From a checkpoint of a small transformer trained on Wikipedia: width 384, 741M tokens.
Each number is 200 + 40 x the weight over its row's rms, rounded and kept within 0 to 999. Layers, rows and columns count from 0. The size before them is the row's rms in percent of the matrix's.

# layer 12 MLP down (transposed), 1024x384, rms 0.089, rows 651-663, columns 192-383
088,214,164,234,252,225,173,182,245,220,228,289,233,157,114,203,187,164,157,164,176,198,184,197,184,141,173,164,234,97,144,249,191,216,241,163,121,205,217,224,224,156,189,151,206,139,159,237,194,238,273,193,205,231,182,255,279,206,179,210,213,261,186,247,151,175,258,188,218,211,170,219,207,171,272,132,187,210,153,210,214,179,243,224,215,160,262,313,215,197,158,134,198,178,227,211,145,213,196,213,191,130,223,217,229,166,273,150,160,198,130,230,259,213,173,233,267,171,232,220,206,235,168,183,212,147,174,256,179,270,152,236,181,249,225,163,220,205,181,98,220,141,163,231,204,310,238,223,226,265,173,98,176,199,167,162,199,220,134,170,211,225,166,182,225,247,198,154,224,150,166,172,195,181,145,259,147,258,254,188,176,259,144,223,296,223,179,214,233,293,188,198,171
102,156,202,155,296,186,225,114,160,133,176,188,155,231,181,141,244,143,184,160,257,185,232,194,155,209,219,214,140,271,210,228,233,130,173,198,275,188,209,144,266,247,224,185,131,119,248,195,210,182,202,250,171,187,127,195,166,261,171,146,128,269,162,147,222,222,101,210,149,190,223,198,190,215,237,138,176,175,183,245,223,184,188,199,199,240,172,182,162,204,199,275,189,234,217,163,209,280,329,182,178,207,230,192,268,188,242,148,109,184,248,153,295,261,208,181,248,248,187,177,164,154,169,165,228,129,189,155,154,227,196,173,233,178,266,160,189,200,231,160,243,211,160,247,231,163,128,219,192,269,196,266,121,183,196,162,258,173,163,169,174,168,146,148,238,212,230,220,251,230,224,164,202,185,209,208,198,217,275,195,218,189,278,244,212,218,174,232,228,171,169,195,158
098,213,187,209,248,156,173,247,178,180,162,216,189,168,156,255,241,237,203,142,236,249,183,153,297,234,249,218,225,160,181,218,204,242,188,219,168,237,164,145,186,210,122,134,229,177,271,220,168,217,256,223,172,161,170,179,218,197,229,137,212,221,194,215,218,200,224,220,132,153,182,221,211,285,230,180,188,172,195,238,264,131,203,126,215,197,102,251,212,175,185,221,245,225,241,193,197,171,181,223,220,214,235,170,153,222,193,186,222,144,262,200,200,179,201,193,192,162,172,124,153,167,211,176,140,213,181,177,179,174,129,243,163,174,217,231,199,202,224,155,172,173,117,181,166,271,183,198,282,238,200,236,173,228,196,127,235,273,117,222,188,202,170,189,121,159,217,166,219,210,236,178,174,118,163,171,241,190,200,170,198,234,254,120,191,174,149,161,193,130,226,150,159
104,166,206,136,226,178,227,175,186,249,151,176,175,199,151,173,168,185,182,159,242,190,205,226,195,144,233,187,160,214,200,213,213,202,226,203,253,202,191,205,201,222,211,195,247,180,180,244,239,183,164,130,243,208,251,290,201,175,306,234,239,247,167,198,201,197,246,157,214,184,185,197,156,163,175,187,196,201,233,188,211,187,254,152,239,202,161,246,252,203,237,243,169,208,198,226,192,204,207,152,180,279,167,177,268,244,257,202,252,195,170,130,219,235,231,203,225,165,193,288,168,108,223,144,207,177,204,192,204,116,106,183,186,213,210,221,168,231,224,245,223,121,142,183,246,255,193,222,204,239,250,237,181,212,151,230,107,230,215,178,258,218,160,195,199,259,220,295,243,159,139,232,183,194,205,234,166,208,209,155,121,173,160,168,184,258,165,173,171,221,157,154,169
103,210,242,234,190,177,231,219,283,180,245,225,217,240,185,234,180,135,150,195,179,175,236,186,219,159,219,294,208,232,235,219,198,230,157,237,176,159,167,162,156,205,223,296,173,178,217,198,183,190,257,143,184,134,227,228,148,203,291,222,159,207,165,280,251,230,200,199,190,217,172,208,222,195,204,154,163,202,124,168,215,219,176,197,150,221,234,141,261,236,214,218,222,246,147,211,192,208,243,225,215,145,166,135,167,220,287,197,245,178,189,283,185,184,204,284,122,240,247,208,188,207,197,139,203,244,218,126,175,176,162,268,202,193,166,145,236,187,195,188,223,126,159,228,271,163,204,163,202,250,178,204,262,270,176,177,119,243,192,180,153,232,207,137,198,188,140,270,224,256,229,313,149,195,235,223,182,124,211,152,239,142,222,220,232,158,183,217,212,223,157,223,151
101,193,154,163,201,172,197,200,217,222,179,136,187,174,170,219,196,172,236,254,219,191,220,244,215,180,182,200,202,171,110,155,149,215,230,175,255,245,266,219,226,222,239,157,221,232,186,126,220,189,174,150,241,165,158,263,160,228,143,173,136,193,215,145,221,253,210,200,207,198,116,191,214,128,188,141,181,185,227,165,230,129,222,237,127,160,269,286,200,136,216,220,229,162,223,242,228,239,197,142,235,171,263,196,177,187,129,211,197,157,170,248,212,165,238,182,219,185,132,281,207,191,232,221,216,193,148,150,182,226,243,155,152,156,190,232,167,224,247,286,229,206,187,208,184,271,212,245,266,184,201,248,109,218,196,176,167,137,259,145,200,178,172,156,171,258,263,199,238,256,184,155,207,160,218,177,213,172,163,164,198,224,207,159,204,172,185,212,163,217,195,196,175
102,214,251,179,174,230,253,209,278,179,250,248,172,222,172,243,159,224,146,165,229,191,181,226,228,224,166,169,275,261,196,193,192,102,200,242,259,214,238,193,202,164,207,154,219,205,217,262,153,178,237,216,135,206,200,207,203,269,223,115,197,184,243,219,229,172,159,216,190,186,232,228,233,212,274,180,258,213,214,172,178,183,201,212,214,230,185,197,147,200,159,291,204,200,174,157,223,247,180,143,188,132,186,176,195,185,151,252,271,250,275,200,250,174,214,166,202,206,204,221,245,225,228,242,164,181,181,169,143,124,146,153,199,164,234,233,220,320,222,225,252,187,139,189,317,204,194,219,319,211,171,267,150,157,159,184,189,145,215,227,140,215,189,224,223,205,176,275,152,148,235,197,263,223,194,180,218,132,256,183,233,208,241,184,172,226,178,220,189,232,174,188,206
095,197,139,113,230,280,146,134,225,217,235,157,247,213,280,205,269,216,207,213,199,274,236,163,283,213,184,246,212,154,218,187,157,178,229,195,177,161,169,201,243,188,188,185,216,171,174,168,236,128,191,149,217,176,156,195,153,171,101,192,292,233,216,230,200,162,156,239,119,238,213,188,187,151,204,215,67,182,254,200,233,252,190,208,185,192,190,164,181,237,194,182,192,243,166,180,191,152,143,105,189,215,175,164,169,194,131,156,255,193,249,239,189,213,168,273,128,182,185,156,241,181,242,142,190,184,219,246,175,164,231,168,160,157,171,266,181,152,167,245,232,188,221,214,205,157,203,176,163,202,105,229,152,202,230,183,207,243,149,223,217,166,249,164,217,258,206,196,167,256,247,199,218,195,224,189,179,160,209,218,222,227,206,286,213,212,189,118,187,198,214,239,230
105,140,230,227,212,208,204,165,262,219,126,295,187,241,159,267,218,182,235,156,196,178,245,208,255,203,270,232,204,185,194,172,257,207,195,198,208,224,186,189,218,171,192,249,181,171,179,225,164,153,279,184,274,184,235,179,217,240,136,186,152,99,242,194,194,192,160,267,152,158,138,139,170,283,156,222,221,162,196,189,220,197,188,122,185,139,201,229,172,247,204,202,226,22,236,256,192,206,237,234,225,153,126,222,196,183,183,194,145,302,135,166,214,171,160,199,259,199,169,219,184,193,215,204,205,231,248,172,151,220,242,197,227,221,238,184,175,169,212,210,183,226,154,140,178,135,253,252,252,176,179,275,219,158,249,215,166,172,218,228,168,176,165,190,211,195,202,133,219,186,162,225,264,226,188,224,239,218,221,214,138,190,219,235,207,170,188,164,208,170,249,171,208
108,165,192,149,182,153,231,201,273,193,213,147,241,244,236,194,115,271,228,184,238,231,199,229,131,198,160,242,161,258,179,249,264,211,183,167,229,182,180,195,214,205,120,175,205,125,165,166,237,165,200,257,266,290,119,299,227,176,139,229,222,156,199,112,208,263,226,196,191,234,243,146,148,224,187,224,236,188,242,153,240,167,222,239,192,166,164,199,236,201,201,190,183,188,199,217,218,180,164,172,139,201,213,157,180,184,218,151,249,208,196,222,180,220,171,290,241,161,151,194,183,229,212,198,229,268,166,153,237,99,101,279,165,236,126,193,166,167,222,238,220,183,243,145,207,288,198,156,178,187,178,235,175,149,182,163,161,209,204,127,200,196,234,175,159,186,176,169,271,160,142,267,154,238,200,179,227,182,155,195,255,179,201,258,287,190,222,195,179,199,209,150,222
102,236,212,188,131,147,214,176,256,198,179,195,184,219,191,183,207,190,234,219,137,156,112,136,180,166,133,215,179,131,264,170,228,85,197,120,159,249,194,140,186,268,213,129,166,103,212,169,219,108,234,193,248,179,165,165,197,232,267,219,231,213,263,175,207,193,197,206,209,146,176,198,223,275,226,88,165,215,200,216,227,208,245,220,174,188,204,231,207,242,221,234,237,268,275,149,240,136,223,149,214,195,228,198,229,165,251,242,212,233,252,202,247,266,224,184,234,208,149,220,197,240,235,188,174,190,103,159,147,214,189,137,228,221,257,206,236,239,228,240,166,169,241,184,192,233,175,165,248,244,141,247,238,251,260,224,199,147,233,215,205,228,168,241,218,300,126,224,178,191,250,150,217,197,240,224,152,237,208,154,184,235,167,218,229,173,202,198,175,248,194,160,217
099,166,195,156,154,202,214,132,149,188,208,172,200,218,177,260,199,226,216,179,200,261,222,229,176,208,164,259,262,209,156,161,227,165,186,232,283,252,203,165,147,261,201,177,201,242,249,221,228,186,231,180,217,179,209,211,197,248,239,205,191,277,146,221,217,165,196,169,238,189,131,174,229,166,232,187,194,202,158,241,320,123,193,193,226,120,131,199,175,218,145,179,152,163,129,243,248,164,150,256,187,203,173,208,299,310,160,194,234,205,200,215,86,209,201,102,228,113,157,253,250,165,136,262,202,288,78,254,179,146,186,209,164,100,216,259,202,137,283,222,191,192,218,153,220,225,239,132,182,254,159,162,149,130,185,222,165,182,263,208,211,188,182,164,143,192,136,189,236,197,261,190,185,283,157,154,228,243,166,237,179,216,215,241,183,209,216,171,227,179,230,119,194
098,179,203,234,156,169,175,198,174,183,218,226,207,156,244,207,216,207,173,203,221,186,175,170,237,196,178,183,257,99,217,172,222,227,242,145,161,291,223,192,182,204,223,218,304,175,211,309,186,274,218,205,181,200,210,263,146,177,252,186,153,247,123,280,201,217,162,216,185,198,183,204,189,185,209,199,194,248,269,162,142,243,254,252,164,216,166,160,224,268,250,201,203,182,253,169,235,231,264,232,219,153,229,188,227,270,107,157,172,210,164,183,203,219,159,218,253,243,268,174,252,188,246,150,175,209,226,149,195,185,213,141,177,245,172,204,223,147,238,201,156,186,238,229,235,168,126,197,278,248,247,205,236,244,169,132,203,181,190,146,175,198,194,167,242,235,189,192,164,150,201,197,214,181,180,262,221,242,267,169,153,194,131,215,285,193,204,169,246,136,262,135,203
# layer 12 MLP gate, 1024x384, rms 0.108, rows 652-663, columns 192-383
098,207,224,151,236,172,137,267,199,186,210,281,226,221,207,167,170,212,237,189,205,100,208,241,294,110,136,170,134,162,196,150,274,168,139,180,211,231,182,253,283,161,190,242,130,188,178,256,185,161,227,223,236,189,250,231,135,137,235,221,248,192,250,178,219,235,118,202,184,172,212,279,221,262,256,155,220,102,169,209,174,236,244,206,222,184,129,188,187,159,240,149,264,202,263,251,223,216,221,187,145,236,176,199,240,160,122,196,162,184,223,214,229,199,184,172,201,178,227,230,128,166,138,224,272,173,175,234,164,253,192,159,187,202,200,209,156,168,201,173,195,185,137,218,182,269,195,233,223,240,295,161,230,262,192,228,156,267,220,249,200,112,158,176,255,222,230,211,221,226,191,223,175,189,212,175,183,142,231,138,175,238,185,118,209,219,223,244,242,205,256,182,204
100,259,222,133,233,273,199,204,127,195,233,211,235,217,223,156,167,255,149,124,177,166,204,172,179,162,193,167,181,274,222,188,225,158,164,214,234,177,184,269,163,195,169,201,175,184,91,212,270,166,193,192,176,179,166,212,126,225,219,201,164,206,256,247,214,225,126,124,183,183,184,197,213,204,242,148,267,158,150,261,258,202,262,181,202,214,207,166,238,234,238,195,206,229,166,138,197,162,220,148,222,237,245,220,240,141,106,274,168,279,210,158,243,173,208,189,153,183,173,200,198,163,241,193,243,175,195,168,202,234,283,246,176,196,226,215,228,230,207,208,161,252,181,218,220,157,138,179,208,221,265,166,168,230,148,152,142,231,272,167,205,283,213,106,244,165,168,230,231,162,240,203,205,153,180,272,232,94,162,206,135,155,223,149,208,191,211,225,189,186,200,197,155
101,196,215,230,206,213,113,204,208,199,226,203,287,171,217,199,227,223,211,191,233,212,283,131,200,234,135,215,172,211,208,154,220,219,162,200,233,245,173,185,220,185,240,209,247,253,243,200,270,203,240,236,140,131,182,188,151,188,232,137,175,136,198,201,206,96,217,232,184,160,127,130,201,176,239,219,210,208,228,232,135,279,158,249,218,209,217,181,223,179,229,187,183,237,179,220,194,269,180,195,182,200,171,203,227,146,184,249,172,211,185,247,171,212,278,199,150,192,206,160,158,225,185,175,284,177,134,190,241,212,182,254,183,191,166,182,244,210,211,233,140,248,195,240,213,155,258,207,259,220,150,157,199,181,131,150,190,231,252,184,135,171,206,141,218,219,199,155,91,236,179,251,223,266,212,231,128,235,240,181,229,189,176,261,123,246,154,268,197,155,143,221,209
096,267,283,152,248,178,159,166,172,192,109,250,178,96,175,150,243,241,210,244,186,219,206,222,143,192,164,217,176,249,150,161,215,304,160,227,160,237,227,215,150,168,180,235,187,211,142,174,221,184,177,226,219,180,249,197,185,224,231,172,253,202,135,207,201,176,243,219,179,260,189,226,197,217,171,234,176,174,152,154,204,225,161,166,180,230,201,150,136,248,193,197,197,182,235,170,143,179,201,237,208,226,286,213,219,153,153,181,195,194,214,262,221,226,220,131,157,292,212,238,194,229,159,274,222,137,273,162,177,146,215,241,159,163,157,172,183,163,184,238,208,272,189,208,233,219,199,183,211,224,204,138,257,258,266,230,216,181,137,202,199,261,286,232,212,172,163,167,217,221,162,180,238,168,212,237,251,166,247,219,258,244,165,233,225,181,182,178,226,167,172,213,233
100,287,143,189,145,189,234,154,177,164,238,208,199,216,254,230,222,116,101,206,199,158,255,213,219,177,202,185,141,201,204,141,86,214,174,206,195,237,212,193,220,203,179,193,144,202,184,163,232,241,143,210,217,169,210,260,224,204,241,301,252,293,270,191,173,243,188,245,187,207,259,157,172,193,252,245,237,227,258,214,155,226,175,276,221,214,248,287,165,240,218,181,182,209,238,234,168,204,123,232,177,201,142,156,144,191,244,188,226,185,198,205,123,138,240,220,229,166,239,171,317,185,183,232,232,179,164,276,187,196,179,191,195,246,157,192,221,240,229,197,305,229,191,144,246,204,156,262,238,144,167,230,181,239,236,206,199,222,263,238,156,171,283,161,159,187,265,185,219,317,230,195,187,116,179,179,163,162,272,232,229,205,181,169,230,191,148,216,171,222,208,193,222
102,169,154,162,289,236,144,229,172,227,205,212,214,227,235,203,240,197,171,225,226,189,198,222,190,218,156,163,224,223,199,197,243,132,200,215,142,223,270,196,192,127,184,173,190,220,211,161,195,203,236,191,154,239,200,138,192,231,165,177,94,132,198,275,229,231,258,209,246,199,271,287,246,231,209,204,190,212,202,236,173,203,250,220,193,183,227,192,161,165,252,236,213,168,190,218,193,265,275,174,201,174,303,240,141,192,214,179,162,190,175,154,202,194,241,196,225,184,263,139,191,204,203,204,233,161,191,271,196,225,277,132,148,243,155,178,246,247,245,226,219,205,171,335,149,126,141,178,171,245,222,187,244,235,211,232,214,253,168,185,187,130,166,241,143,205,172,206,201,222,147,109,171,275,139,214,196,212,153,281,239,128,202,219,234,226,280,192,192,213,148,230,162
098,162,227,204,232,141,180,158,171,215,278,263,208,292,204,230,218,236,128,296,207,262,125,256,157,191,123,247,262,247,222,164,116,251,161,162,220,185,230,206,149,167,188,124,278,201,188,219,173,215,261,267,214,166,209,203,223,254,197,173,225,267,172,193,190,171,180,193,182,160,135,184,254,251,229,244,149,198,220,166,196,258,193,150,286,279,213,255,161,170,235,167,173,200,204,254,250,281,169,208,163,194,182,257,215,177,220,209,201,202,187,217,209,168,241,145,172,250,203,115,263,246,169,269,227,233,234,196,214,282,271,154,202,207,181,227,212,149,192,162,204,190,192,229,148,128,145,216,226,236,213,249,131,214,155,243,200,164,274,177,210,189,165,229,214,211,159,238,253,209,208,252,225,238,141,247,213,285,194,208,215,227,203,199,218,190,262,224,201,192,258,231,247
099,163,243,243,252,226,100,203,258,247,319,245,274,215,214,266,174,160,220,176,291,151,224,183,257,175,135,206,243,211,125,200,230,180,221,190,181,273,231,190,113,149,185,136,190,202,173,176,284,228,202,142,138,190,240,144,149,240,144,206,205,168,207,207,156,258,191,254,248,260,183,135,200,180,253,183,250,257,222,204,240,171,161,194,193,146,213,210,173,173,217,265,203,280,207,210,200,209,233,158,195,173,216,196,221,182,213,299,220,178,204,114,177,211,268,154,210,226,283,201,114,179,183,239,186,276,284,276,177,200,203,148,227,245,161,256,235,204,238,245,252,198,221,245,177,207,192,264,232,156,261,187,207,235,234,270,189,227,136,204,272,194,202,188,193,225,201,230,176,302,241,171,180,205,210,127,190,172,272,164,251,219,199,169,153,244,208,242,179,175,182,153,247
104,248,238,195,249,200,216,170,249,240,200,239,200,163,179,163,233,154,225,76,273,234,204,147,124,260,124,233,215,213,145,227,238,178,147,192,228,178,184,194,267,182,242,292,147,174,248,209,135,186,221,193,199,184,173,226,155,213,213,233,148,188,195,164,166,233,227,169,196,164,252,201,220,133,191,198,137,178,202,208,201,156,109,149,214,177,160,154,181,232,116,219,201,233,197,221,100,234,228,210,177,186,217,162,239,279,184,167,253,260,176,219,187,174,242,210,212,241,106,250,139,167,180,189,228,219,229,166,194,244,193,249,193,199,243,161,187,226,185,197,223,248,219,219,230,192,169,209,159,220,159,174,257,237,205,229,227,181,142,164,135,228,198,202,181,185,178,212,219,156,201,209,308,156,203,255,214,155,118,139,215,133,132,112,197,245,173,276,212,159,271,195,222
099,125,238,268,209,250,247,235,274,131,178,232,228,211,128,211,131,192,229,169,231,130,214,150,141,208,230,204,221,188,110,211,209,191,178,206,204,211,240,222,191,235,243,181,291,124,260,181,239,169,194,217,220,242,147,245,221,154,201,231,191,201,210,136,181,130,172,138,163,191,201,200,232,174,247,226,223,184,188,232,156,215,151,157,142,113,189,195,213,212,161,252,209,210,163,177,174,237,192,147,338,182,186,177,202,154,241,235,266,200,142,168,221,250,235,158,147,235,260,191,167,236,167,207,310,204,251,183,161,200,214,140,122,217,203,188,216,219,143,283,206,234,239,176,215,213,218,227,106,149,176,188,213,253,206,190,204,232,154,223,137,149,194,223,207,244,134,181,213,98,208,173,174,202,245,198,178,171,230,272,174,261,164,220,195,147,268,232,126,257,200,163,196
103,157,189,199,222,249,208,218,180,160,143,162,111,207,199,224,208,198,277,218,166,265,209,208,214,187,207,183,215,245,194,253,242,144,221,174,234,128,181,171,151,264,196,266,173,196,194,212,193,225,163,149,192,230,236,213,164,234,158,185,140,263,138,240,165,232,202,252,146,229,163,231,299,247,224,174,198,184,206,242,200,211,216,222,178,231,155,217,189,254,228,185,280,225,242,110,258,272,177,182,190,248,238,235,188,256,218,163,201,233,176,193,181,240,206,195,158,227,251,158,220,159,194,182,177,193,183,238,211,164,187,155,141,247,196,287,84,181,222,159,208,215,243,189,171,226,219,211,294,186,257,141,205,208,175,195,226,185,142,223,154,216,188,112,166,190,188,206,162,224,178,197,258,163,120,243,153,184,267,243,218,270,161,236,235,207,146,134,137,168,218,180,205
096,245,177,198,187,160,207,228,227,197,175,181,171,183,202,242,163,228,221,224,241,169,267,237,181,240,202,124,216,221,204,159,213,275,176,158,242,149,226,146,265,206,218,242,203,108,190,219,197,206,172,206,147,196,248,223,242,201,186,167,192,230,137,221,199,230,227,211,158,189,171,220,171,254,176,239,169,246,198,245,194,239,207,194,155,245,180,184,150,126,200,241,139,214,261,252,234,127,240,257,194,182,189,195,170,219,219,221,206,252,182,155,246,205,116,231,191,223,120,173,121,140,201,288,253,204,155,233,175,202,128,205,180,207,226,266,142,186,223,104,212,241,234,138,211,222,198,216,215,181,155,234,249,191,179,145,174,168,140,242,264,212,165,245,255,187,181,220,163,128,178,153,153,170,209,151,116,148,167,173,212,239,231,238,242,118,242,156,153,155,188,105,192
# layer 12 MLP up, 1024x384, rms 0.114, rows 652-663, columns 192-383
098,230,209,173,111,216,136,278,182,257,172,217,191,207,171,220,148,211,205,121,185,208,148,212,151,256,207,245,239,181,190,211,182,85,192,196,213,206,157,221,182,174,204,129,198,253,159,210,146,195,143,163,228,220,168,207,144,249,221,219,171,251,250,162,193,238,172,202,112,126,204,247,163,191,128,182,136,252,161,260,214,155,199,275,208,205,164,281,225,165,145,245,192,231,198,260,140,241,212,171,160,268,236,182,190,124,218,267,175,167,195,163,297,288,185,212,247,147,139,247,112,140,163,220,183,266,189,179,217,214,147,246,235,183,156,175,161,197,219,193,201,241,257,158,204,183,227,152,242,141,170,205,200,207,183,142,168,211,157,175,182,231,226,183,259,167,224,240,233,158,197,258,189,177,195,162,171,189,199,153,244,204,160,153,160,153,187,166,232,247,126,200,190
098,186,247,216,187,146,246,167,324,221,210,173,173,168,239,166,221,166,166,180,248,275,184,211,191,145,269,203,178,113,198,197,251,253,157,165,139,196,140,132,184,173,249,154,235,221,206,211,195,197,189,245,251,205,192,238,236,168,251,245,200,247,201,94,173,172,237,272,244,252,165,124,184,162,209,237,155,172,163,184,126,172,159,225,162,207,260,145,190,154,207,121,247,140,199,169,230,151,225,230,181,158,234,196,225,238,286,264,179,237,183,239,140,223,165,222,173,227,248,162,193,206,153,203,217,280,179,240,193,158,193,195,91,176,157,214,121,77,215,159,234,184,201,167,217,199,226,200,219,160,179,200,220,157,270,289,258,176,160,231,153,122,180,189,167,190,199,195,178,232,190,175,219,277,145,234,229,229,255,190,186,204,180,247,148,269,196,183,151,148,185,256,262
100,175,204,128,220,265,189,187,247,244,171,201,187,227,136,205,229,157,298,252,249,240,140,230,192,206,208,167,245,205,209,189,185,187,206,164,177,125,162,167,190,119,205,220,149,134,151,121,210,232,201,195,134,137,233,249,269,182,181,185,238,244,199,195,162,184,166,157,293,192,190,205,206,251,202,237,254,198,179,180,205,246,225,240,91,222,260,205,230,193,188,250,208,198,165,183,186,163,272,246,278,255,190,240,134,202,224,183,255,203,164,167,275,172,187,186,203,168,210,193,208,217,206,221,227,186,194,218,121,293,237,154,174,216,215,206,264,208,163,154,243,159,135,240,227,164,196,144,240,142,240,223,170,198,266,235,148,234,210,202,195,216,230,231,202,152,208,228,158,241,230,255,152,240,172,188,197,258,227,202,236,245,234,224,263,141,230,159,185,152,224,232,173
103,237,204,180,185,201,157,143,192,151,232,183,185,234,168,158,153,214,188,197,193,272,232,218,208,198,178,218,240,228,163,207,158,170,198,228,200,269,139,237,219,165,144,230,143,174,231,246,223,168,176,319,158,191,244,160,235,258,206,164,277,195,246,117,223,231,314,207,185,207,90,188,284,225,267,120,234,198,159,143,195,220,254,228,159,211,208,127,160,195,170,201,178,227,192,200,164,267,252,233,114,191,172,200,176,164,272,218,172,173,259,169,188,229,199,168,257,176,193,240,177,243,211,235,193,217,174,207,249,241,202,206,198,174,192,231,205,168,106,196,166,148,150,197,147,257,214,194,195,324,257,151,222,240,189,209,198,237,224,195,268,167,149,252,201,176,190,191,154,147,268,154,127,217,217,185,217,159,142,111,272,173,113,179,256,177,240,196,217,161,203,197,225
096,173,216,216,196,230,198,237,207,208,166,224,244,212,205,222,193,198,247,246,196,176,167,183,95,202,206,239,199,195,201,212,256,234,164,154,229,237,262,165,208,158,186,169,204,169,234,295,263,213,200,255,175,190,111,164,166,152,222,179,200,259,200,180,189,188,201,228,192,265,264,296,200,177,217,202,145,160,167,203,145,174,194,242,163,253,180,197,202,174,261,161,222,235,188,215,206,165,256,183,198,190,201,249,170,249,189,175,133,223,255,213,223,170,174,269,174,197,299,243,185,181,220,238,220,152,269,216,201,219,191,187,287,184,252,229,239,196,202,203,202,173,235,255,251,169,155,152,154,124,225,265,260,252,289,221,242,233,209,254,240,229,262,238,182,253,232,217,206,329,184,127,242,155,207,181,138,171,163,235,246,207,262,206,182,198,279,177,111,203,162,157,193
099,194,208,195,124,234,185,190,175,201,186,151,192,241,225,207,192,201,254,198,238,204,232,131,190,243,188,165,215,241,235,194,207,198,114,116,224,216,171,216,105,178,236,192,169,142,187,202,216,279,148,192,239,213,252,177,221,183,205,201,187,231,172,212,160,233,161,190,207,158,228,150,260,169,237,192,193,202,206,209,183,263,231,180,170,187,203,241,169,160,215,150,220,202,155,222,167,276,200,87,249,224,250,175,223,169,184,116,223,214,187,236,260,206,177,183,149,177,166,211,245,140,136,174,190,209,185,136,237,160,189,137,207,190,220,218,233,199,193,269,146,225,261,278,152,291,169,162,311,210,176,200,157,191,98,209,157,216,131,204,178,195,218,239,197,167,210,271,219,138,241,244,258,177,207,147,215,116,208,206,158,145,180,165,196,202,228,198,216,201,161,200,179
097,212,226,214,167,255,241,203,188,172,207,203,125,222,214,133,173,220,145,163,175,219,193,140,142,170,199,220,254,183,168,233,177,210,273,230,202,201,243,211,274,160,195,233,157,221,210,167,184,225,141,251,246,166,208,255,231,287,192,126,102,234,186,168,148,237,180,264,273,225,256,236,131,193,231,199,215,207,204,155,190,149,255,214,180,187,109,243,175,241,207,196,205,179,266,192,188,148,276,154,228,131,221,166,210,169,227,267,96,253,170,197,180,246,196,165,225,200,207,262,264,138,208,202,176,259,213,221,249,207,254,163,222,172,197,201,244,198,146,220,210,258,220,224,138,253,210,198,264,167,222,212,240,141,263,212,143,185,227,224,136,238,160,211,190,102,129,125,235,198,215,189,184,195,201,211,212,182,199,219,233,154,191,200,203,219,203,256,251,169,174,216,262
106,170,295,237,255,162,269,195,263,111,180,211,159,183,171,178,129,206,171,95,188,225,221,215,218,190,245,161,171,256,160,253,166,194,248,148,253,194,190,220,149,193,159,144,150,164,173,137,222,180,194,211,210,254,196,235,192,275,126,264,125,246,222,136,175,220,200,156,236,175,175,209,255,271,172,167,233,271,191,193,173,198,281,274,122,263,315,205,136,191,127,197,172,200,272,222,168,238,185,183,250,254,171,247,181,242,225,136,282,245,229,225,198,201,260,230,218,242,126,205,226,189,185,185,146,223,250,210,205,217,246,160,233,183,178,204,236,187,255,191,151,266,174,236,229,164,173,149,161,161,155,206,149,205,220,216,154,202,261,208,203,216,196,187,186,221,141,190,271,148,147,211,145,263,180,206,229,279,261,204,131,230,221,278,197,260,210,192,187,230,227,108,164
107,262,172,276,195,198,170,211,201,190,255,229,193,239,159,153,131,193,245,196,194,176,244,240,197,201,218,155,208,246,199,194,173,264,200,289,167,206,194,226,155,181,252,183,216,289,142,153,229,152,165,212,147,230,159,171,119,190,207,200,199,187,231,146,200,208,199,253,210,253,197,222,215,240,160,223,243,240,208,111,153,211,231,170,195,235,239,238,246,151,180,247,185,180,228,274,198,193,199,170,206,169,173,200,157,267,232,159,264,161,251,205,264,267,99,204,181,219,218,124,161,235,235,300,159,182,224,232,188,198,203,241,137,204,240,159,206,271,208,193,210,126,119,209,243,166,170,157,285,196,186,227,141,245,176,213,169,231,185,257,226,220,202,132,297,234,217,192,181,149,229,244,153,184,200,162,206,165,177,171,207,176,276,228,253,200,208,183,212,209,175,202,230
096,175,104,192,231,153,222,197,109,210,209,254,184,126,205,246,248,205,228,200,140,197,174,179,222,177,128,230,209,223,188,240,211,193,201,182,172,203,191,188,93,192,169,240,207,156,213,191,199,228,239,301,253,153,101,194,245,190,273,241,240,199,118,227,150,252,187,138,139,227,210,223,191,178,202,227,155,179,234,268,205,201,202,195,160,157,230,157,216,245,205,215,262,212,147,169,215,193,183,161,141,108,189,216,217,223,160,170,199,158,152,113,199,200,195,289,263,237,248,230,210,243,198,262,186,172,200,121,238,162,251,74,220,289,132,130,214,215,205,208,216,189,154,125,228,149,190,201,192,274,198,268,220,179,286,212,257,196,196,160,175,209,248,255,210,170,178,227,176,157,139,171,194,258,206,227,224,189,184,178,250,195,183,200,188,216,191,135,204,180,207,195,141
102,199,150,207,239,165,216,174,237,212,238,203,206,211,158,174,178,164,203,190,203,225,196,261,106,330,133,204,184,153,249,195,175,220,196,209,82,178,199,228,184,228,232,215,226,248,225,143,137,198,209,216,181,161,194,183,238,262,140,209,138,142,180,186,134,152,154,231,232,196,199,156,179,238,198,202,304,211,171,196,203,231,189,229,180,209,265,163,171,202,253,177,219,230,174,173,221,199,195,203,190,207,212,190,221,159,220,126,199,229,129,242,208,201,134,223,235,260,261,189,238,200,159,192,176,240,243,262,150,113,238,64,150,232,127,200,180,236,171,186,212,208,187,178,110,209,160,198,151,174,208,247,187,186,174,197,170,209,225,219,168,166,190,233,232,149,202,226,223,203,167,176,203,197,214,169,192,281,208,198,198,128,178,241,225,138,242,144,176,153,237,280,230
096,220,182,188,246,205,201,227,165,212,223,214,143,185,211,180,216,246,213,163,231,196,209,139,204,172,269,233,222,226,171,186,134,218,202,178,226,190,159,216,221,103,172,141,221,177,159,120,166,218,153,203,228,235,235,249,197,184,201,182,267,188,299,201,203,107,259,190,128,203,157,146,216,185,248,204,141,238,207,137,274,189,143,155,154,248,179,144,222,167,224,184,173,198,171,243,209,266,224,115,191,171,257,271,181,198,216,203,215,190,204,188,174,203,254,164,172,168,236,203,250,196,163,153,185,180,208,158,260,244,205,186,132,201,144,194,221,187,284,134,197,161,181,126,129,200,211,302,298,240,149,179,172,159,205,202,198,143,288,166,181,187,204,218,235,192,224,225,230,217,241,234,174,194,225,200,257,235,187,174,244,226,203,272,206,282,249,234,220,233,189,130,300